Each number is 50 + 10 x the weight over the matrix's rms, rounded and kept within 0 to 99. Layers, rows and columns count from 0.

# gate: layer 8 MLP gate, 832x320, rms 0.0399, rows 92-108, columns 128-191
# up: layer 8 MLP up, 832x320, rms 0.0382, rows 92-107, columns 128-191
# down: layer 8 MLP down (transposed), 832x320, rms 0.0363, rows 92-107, columns 128-191
gate92:56 42 37 20 59 61 42 43 38 54 56 49 65 61 68 42 42 71 52 57 46 50 61 53 48 65 59 66 61 49 49 48 62 52 55 27 52 29 34 28 49 66 53 39 74 52 61 49 42 56 47 61 71 51 51 64 35 37 38 51 53 52 47 28
up92:35 53 53 53 38 53 51 55 55 76 51 58 54 36 59 45 53 58 45 48 45 34 52 49 57 48 50 60 76 53 52 52 34 52 67 53 56 42 53 57 42 29 71 57 64 53 66 49 38 58 48 57 45 49 62 45 52 60 45 57 45 59 59 54
down92:62 48 42 68 66 51 51 50 56 47 66 51 41 45 54 48 45 42 51 37 53 61 47 55 48 34 81 44 53 47 54 52 62 65 30 56 41 53 47 53 44 59 42 31 50 68 55 49 37 48 41 44 38 58 25 61 45 42 44 53 48 47 51 65
gate93:47 52 46 29 77 56 44 51 53 57 57 26 40 43 44 52 44 47 60 59 64 49 45 51 46 32 53 55 58 42 55 52 41 56 38 38 48 49 33 73 43 36 39 58 43 64 52 65 45 35 48 39 45 48 41 43 41 43 59 62 61 38 41 61
up93:45 47 39 36 48 45 30 69 50 64 54 65 45 50 62 50 52 61 61 50 50 37 65 58 43 39 30 36 35 49 57 51 37 42 38 66 31 54 57 58 42 55 42 50 56 66 51 61 38 51 43 46 47 45 29 42 57 24 49 19 46 51 45 56
down93:44 40 46 61 51 43 47 46 65 48 39 48 29 53 52 71 62 41 60 64 44 53 66 47 40 66 61 73 44 33 43 51 39 54 45 60 61 41 24 65 55 54 62 61 47 53 54 53 43 45 52 64 65 24 42 38 53 36 47 52 52 37 36 35
gate94:56 56 65 43 39 58 39 62 63 41 59 47 50 53 49 62 35 49 36 39 47 48 68 36 48 50 58 50 35 60 59 47 41 48 47 50 46 51 58 51 45 88 66 29 52 45 39 61 67 39 47 60 50 48 46 33 47 43 67 49 50 41 47 52
up94:53 35 35 35 61 33 39 52 53 51 42 55 52 61 68 41 64 37 47 23 56 39 54 36 65 44 47 46 49 40 56 68 56 36 43 37 50 48 39 59 47 68 69 56 55 70 42 51 55 48 43 48 63 43 56 40 57 40 56 38 54 51 55 55
down94:58 53 34 34 48 36 58 53 46 43 56 45 50 50 66 41 52 59 54 45 38 53 36 42 61 55 70 41 62 52 58 35 42 31 59 55 55 62 28 48 47 54 39 57 38 72 43 54 63 56 34 58 59 50 59 29 43 55 59 48 49 44 69 44
gate95:54 53 57 47 48 57 55 48 44 41 55 48 51 57 42 42 39 48 48 35 41 57 47 43 38 53 53 59 72 27 68 53 55 56 56 40 44 55 43 57 53 40 49 41 59 52 58 50 60 47 59 50 47 62 65 54 60 46 59 49 45 44 33 40
up95:38 43 54 35 51 42 60 48 65 49 56 46 46 51 59 56 58 40 53 47 67 45 35 32 50 40 36 53 34 57 62 50 41 45 56 53 41 50 59 33 37 64 43 34 59 50 55 53 54 43 37 44 37 19 66 52 61 48 56 44 48 41 35 54
down95:43 37 71 50 55 33 42 61 52 58 50 52 43 40 44 45 41 28 57 42 54 53 62 49 51 40 54 51 31 38 54 53 42 39 46 53 44 37 64 21 59 59 46 48 73 44 49 54 66 52 56 31 42 58 44 58 58 58 54 55 33 50 60 48
gate96:46 60 56 57 44 30 44 26 42 66 55 47 46 62 58 55 69 48 57 36 71 56 47 36 53 48 29 41 29 43 52 60 53 48 52 43 34 70 52 45 51 63 46 59 55 56 42 46 55 48 51 36 52 54 55 56 45 62 63 51 59 52 63 43
up96:69 49 45 44 54 53 59 50 57 40 59 36 51 45 51 63 30 42 39 46 63 40 36 46 47 34 43 44 57 48 37 36 41 57 59 53 36 65 54 49 45 55 50 57 54 41 72 58 63 57 58 55 35 44 56 38 37 45 55 57 49 47 42 50
down96:51 56 51 57 43 44 49 34 62 66 50 49 68 57 51 43 58 55 37 48 72 36 52 52 50 51 36 50 63 56 53 50 60 51 51 46 59 57 47 38 35 54 49 42 60 46 40 67 53 46 45 46 50 49 46 66 50 58 56 47 53 60 47 44
gate97:69 43 40 50 51 21 46 61 38 57 57 43 51 47 43 52 54 35 49 52 58 41 49 44 72 59 52 36 34 64 52 47 49 54 55 51 32 44 56 57 56 41 36 68 31 45 41 66 57 72 48 50 64 46 59 51 43 28 43 49 53 53 33 52
up97:57 51 51 52 49 50 59 46 51 42 44 37 56 51 48 63 44 55 46 61 50 55 44 54 51 45 63 45 54 56 41 57 47 47 64 38 55 59 73 36 34 44 64 43 58 49 37 45 43 44 50 53 49 59 53 52 71 53 68 37 34 27 43 47
down97:74 59 57 54 54 29 52 52 39 30 35 37 46 74 45 51 61 36 37 68 47 65 58 34 37 59 57 49 25 47 54 56 44 51 39 55 43 36 53 69 39 64 42 46 44 09 41 57 40 56 59 29 37 62 63 40 36 49 58 68 67 45 48 61
gate98:39 59 62 49 41 73 50 49 52 62 63 68 57 31 53 46 58 36 56 61 47 55 40 47 57 41 50 62 71 33 56 48 51 41 53 46 59 39 65 46 55 52 33 48 56 61 39 51 47 47 47 61 51 57 77 52 57 72 45 47 63 51 61 40
up98:38 61 55 58 59 59 60 60 32 52 41 55 36 31 51 48 54 51 36 55 67 46 70 54 51 43 52 57 40 46 38 58 51 51 52 42 60 47 37 48 51 39 52 56 49 50 65 41 54 55 44 35 32 62 24 78 42 67 50 54 46 59 53 61
down98:38 64 42 55 50 57 45 38 51 47 54 64 51 23 61 54 57 55 54 59 51 52 54 47 44 52 42 59 50 50 69 65 54 53 40 37 55 36 45 59 48 30 48 50 48 75 45 64 68 46 58 42 82 37 51 54 39 54 62 44 44 76 51 45
gate99:40 67 33 30 48 49 56 55 46 36 63 72 42 53 57 54 61 52 32 55 51 58 50 60 52 43 57 63 76 46 42 53 49 59 37 44 37 64 45 65 37 44 56 53 47 27 44 54 37 40 54 52 54 37 37 56 40 53 48 46 55 19 47 56
up99:34 54 52 55 49 48 61 49 67 52 44 13 40 58 46 53 46 52 49 55 54 47 46 50 47 52 56 30 57 62 40 35 46 52 54 46 51 55 49 52 42 57 55 50 35 42 39 27 42 52 60 35 60 38 47 57 56 76 58 48 42 45 55 52
down99:76 79 36 54 54 46 15 72 63 46 46 59 56 57 54 61 44 72 48 46 49 53 55 38 53 28 62 38 55 68 28 43 45 53 46 56 31 34 63 47 32 58 39 53 57 71 37 62 42 36 38 60 48 37 65 59 48 61 62 53 40 65 32 49
gate100:54 45 61 43 17 44 37 60 41 58 45 86 44 51 65 53 59 43 48 67 62 50 56 29 64 42 68 42 57 41 47 60 38 48 46 48 44 58 44 66 47 63 55 28 31 58 38 43 47 55 50 55 40 56 35 48 54 54 36 57 67 58 42 52
up100:35 54 28 51 70 56 28 56 44 60 54 47 47 56 60 53 35 55 48 44 45 43 48 80 42 52 33 44 54 57 31 55 41 56 45 57 49 38 64 37 51 57 57 39 61 80 59 35 39 33 54 46 45 42 53 59 56 41 64 54 63 45 55 45
down100:60 49 41 57 41 56 54 58 39 45 40 47 30 57 50 44 68 63 31 46 39 62 47 65 72 58 22 52 58 54 57 56 54 55 61 44 52 46 39 54 41 50 42 43 65 47 63 61 47 31 46 19 48 48 39 42 52 49 38 51 64 50 36 47
gate101:53 63 37 60 48 42 48 49 63 59 61 49 68 49 39 39 51 47 45 57 39 51 46 39 42 43 60 44 67 28 50 41 57 52 53 49 60 41 51 43 51 36 54 42 38 69 46 62 43 42 57 53 58 52 63 46 52 65 44 46 64 44 36 36
up101:46 65 49 48 57 46 36 53 46 57 63 64 49 71 50 37 73 51 50 55 39 49 49 44 71 48 62 47 71 38 41 53 44 27 62 44 64 42 54 49 55 51 45 37 43 72 38 52 35 36 56 61 63 49 56 47 53 41 56 43 45 36 46 47
down101:47 37 34 48 41 48 64 52 32 50 53 50 50 51 52 51 53 45 51 67 61 48 65 47 50 42 80 57 44 44 33 67 43 43 60 31 64 53 45 52 53 64 37 48 46 52 58 44 38 72 39 64 61 43 54 58 58 43 50 44 64 39 62 60
gate102:54 68 42 44 34 54 36 56 59 54 39 58 54 45 49 58 79 64 49 60 40 58 56 49 53 48 43 34 49 56 49 29 48 46 46 58 47 45 47 54 46 60 50 61 54 60 52 46 45 45 47 49 53 60 35 57 50 45 51 58 55 38 47 48
up102:63 46 32 60 52 43 69 46 37 58 61 31 50 31 49 26 31 49 45 53 54 53 39 43 34 61 53 61 59 42 61 70 51 53 45 51 52 70 37 51 52 48 51 41 44 59 61 53 67 36 45 54 67 44 43 36 31 74 34 47 43 57 48 60
down102:42 54 36 61 57 47 50 42 57 57 70 43 56 66 55 42 61 35 47 28 53 63 62 67 49 52 40 53 52 57 60 67 69 47 41 50 64 46 50 56 66 52 41 32 52 42 45 33 51 63 43 38 35 66 50 46 45 64 39 46 77 64 47 67
gate103:44 45 56 33 43 39 65 60 59 45 47 43 73 53 51 64 61 42 48 34 50 52 51 45 60 36 68 41 51 63 46 41 36 26 65 14 39 78 42 36 36 39 56 54 27 64 45 65 43 36 53 31 45 66 58 61 46 47 67 50 54 58 59 55
up103:40 57 46 39 54 52 40 39 43 55 34 56 42 43 35 42 51 61 46 55 40 60 49 25 54 47 54 64 63 53 56 63 63 69 46 50 47 35 48 60 66 51 66 50 59 50 58 36 50 37 47 36 65 53 51 49 44 45 41 47 67 52 50 57
down103:71 57 47 32 37 52 43 48 59 50 55 42 48 56 48 61 57 32 49 32 37 69 35 67 38 35 45 46 46 48 52 56 34 45 49 48 54 61 49 36 19 65 50 37 55 37 59 36 54 48 42 59 39 47 57 56 44 51 57 54 52 56 52 46
gate104:31 58 53 44 67 73 44 45 28 70 48 54 48 38 57 63 46 71 54 48 34 46 35 66 45 42 38 62 60 58 70 38 37 38 52 62 59 43 63 53 49 47 27 67 45 28 53 49 46 49 52 46 50 43 39 54 47 61 51 30 59 63 55 56
up104:62 49 43 76 47 66 56 43 45 47 51 62 48 26 50 62 47 53 46 50 44 46 60 51 46 67 45 31 44 64 55 37 58 45 52 56 44 49 73 41 44 38 34 67 41 60 36 51 40 30 60 29 70 38 39 52 45 50 49 47 73 42 54 57
down104:44 48 47 70 59 59 51 68 35 37 48 55 47 46 50 57 63 41 50 39 49 36 49 64 58 53 71 54 47 47 42 50 57 48 62 60 31 39 59 37 47 48 62 46 54 44 45 63 56 46 37 58 57 26 59 49 54 56 49 46 54 54 52 54
gate105:63 45 65 35 47 57 58 55 47 60 63 66 49 57 45 55 31 38 45 34 50 51 54 55 35 47 41 52 60 45 62 41 53 54 45 38 48 59 55 46 51 49 37 48 57 50 68 32 50 58 48 62 45 43 47 65 49 45 46 63 53 39 39 47
up105:44 46 39 48 47 43 65 44 42 47 57 39 43 43 57 60 41 75 58 63 63 57 59 48 73 52 66 40 38 39 57 52 63 54 47 58 52 47 54 42 47 52 59 55 41 56 55 36 48 54 44 34 57 48 60 47 53 49 56 60 54 65 54 49
down105:64 64 58 46 53 66 46 49 44 46 59 51 55 35 47 41 38 46 49 52 58 50 30 52 21 49 46 57 60 45 40 58 45 53 48 47 49 39 58 42 64 34 40 64 60 56 62 45 48 50 62 63 42 42 64 55 38 51 49 53 53 38 39 52
gate106:42 42 56 52 33 43 76 49 61 59 51 52 60 38 46 56 59 67 52 61 49 51 59 48 66 49 47 39 53 37 47 50 57 38 50 66 44 44 39 44 51 57 29 55 54 47 47 43 39 51 58 37 50 46 37 57 54 72 42 60 48 42 48 41
up106:35 48 31 67 54 47 50 48 46 63 55 55 65 37 48 54 53 60 45 60 56 42 60 54 67 47 45 55 49 48 68 47 56 59 51 38 60 50 55 46 44 59 27 42 59 50 44 50 49 41 35 62 53 47 65 53 51 47 37 42 60 45 33 49
down106:55 33 70 48 56 54 45 42 64 64 39 51 59 48 49 52 66 54 42 44 30 64 39 38 41 32 42 55 51 51 39 48 36 59 45 53 50 54 25 62 65 40 67 63 36 53 46 51 31 49 58 52 42 47 50 47 49 46 58 55 32 54 66 51
gate107:39 44 54 54 63 48 42 39 41 53 54 43 68 44 64 61 54 52 40 62 52 53 46 42 67 52 62 41 54 47 26 56 40 45 41 56 34 53 53 44 58 58 49 57 26 48 56 51 59 48 44 44 40 54 75 45 48 50 47 38 42 46 59 50
up107:49 38 58 58 79 78 55 45 69 30 49 54 53 53 63 24 62 66 48 48 53 57 48 53 57 55 69 67 44 52 38 48 40 34 70 65 58 28 51 60 46 56 47 50 51 58 45 42 38 45 39 40 52 41 59 48 54 41 61 48 52 33 45 33
down107:47 63 56 59 23 37 36 38 40 31 41 61 47 36 41 48 44 39 69 49 49 53 39 33 48 45 63 41 72 45 36 51 51 61 43 50 51 56 33 35 36 46 81 26 48 51 70 56 60 58 48 55 50 59 32 47 59 51 44 55 49 57 53 48
gate108:49 64 47 37 63 59 30 44 45 54 40 47 65 40 58 44 48 51 52 38 45 64 56 52 51 34 52 50 68 49 48 46 46 45 43 51 51 40 61 62 57 62 46 58 49 55 61 50 61 59 66 38 43 66 41 48 46 52 56 48 57 44 54 44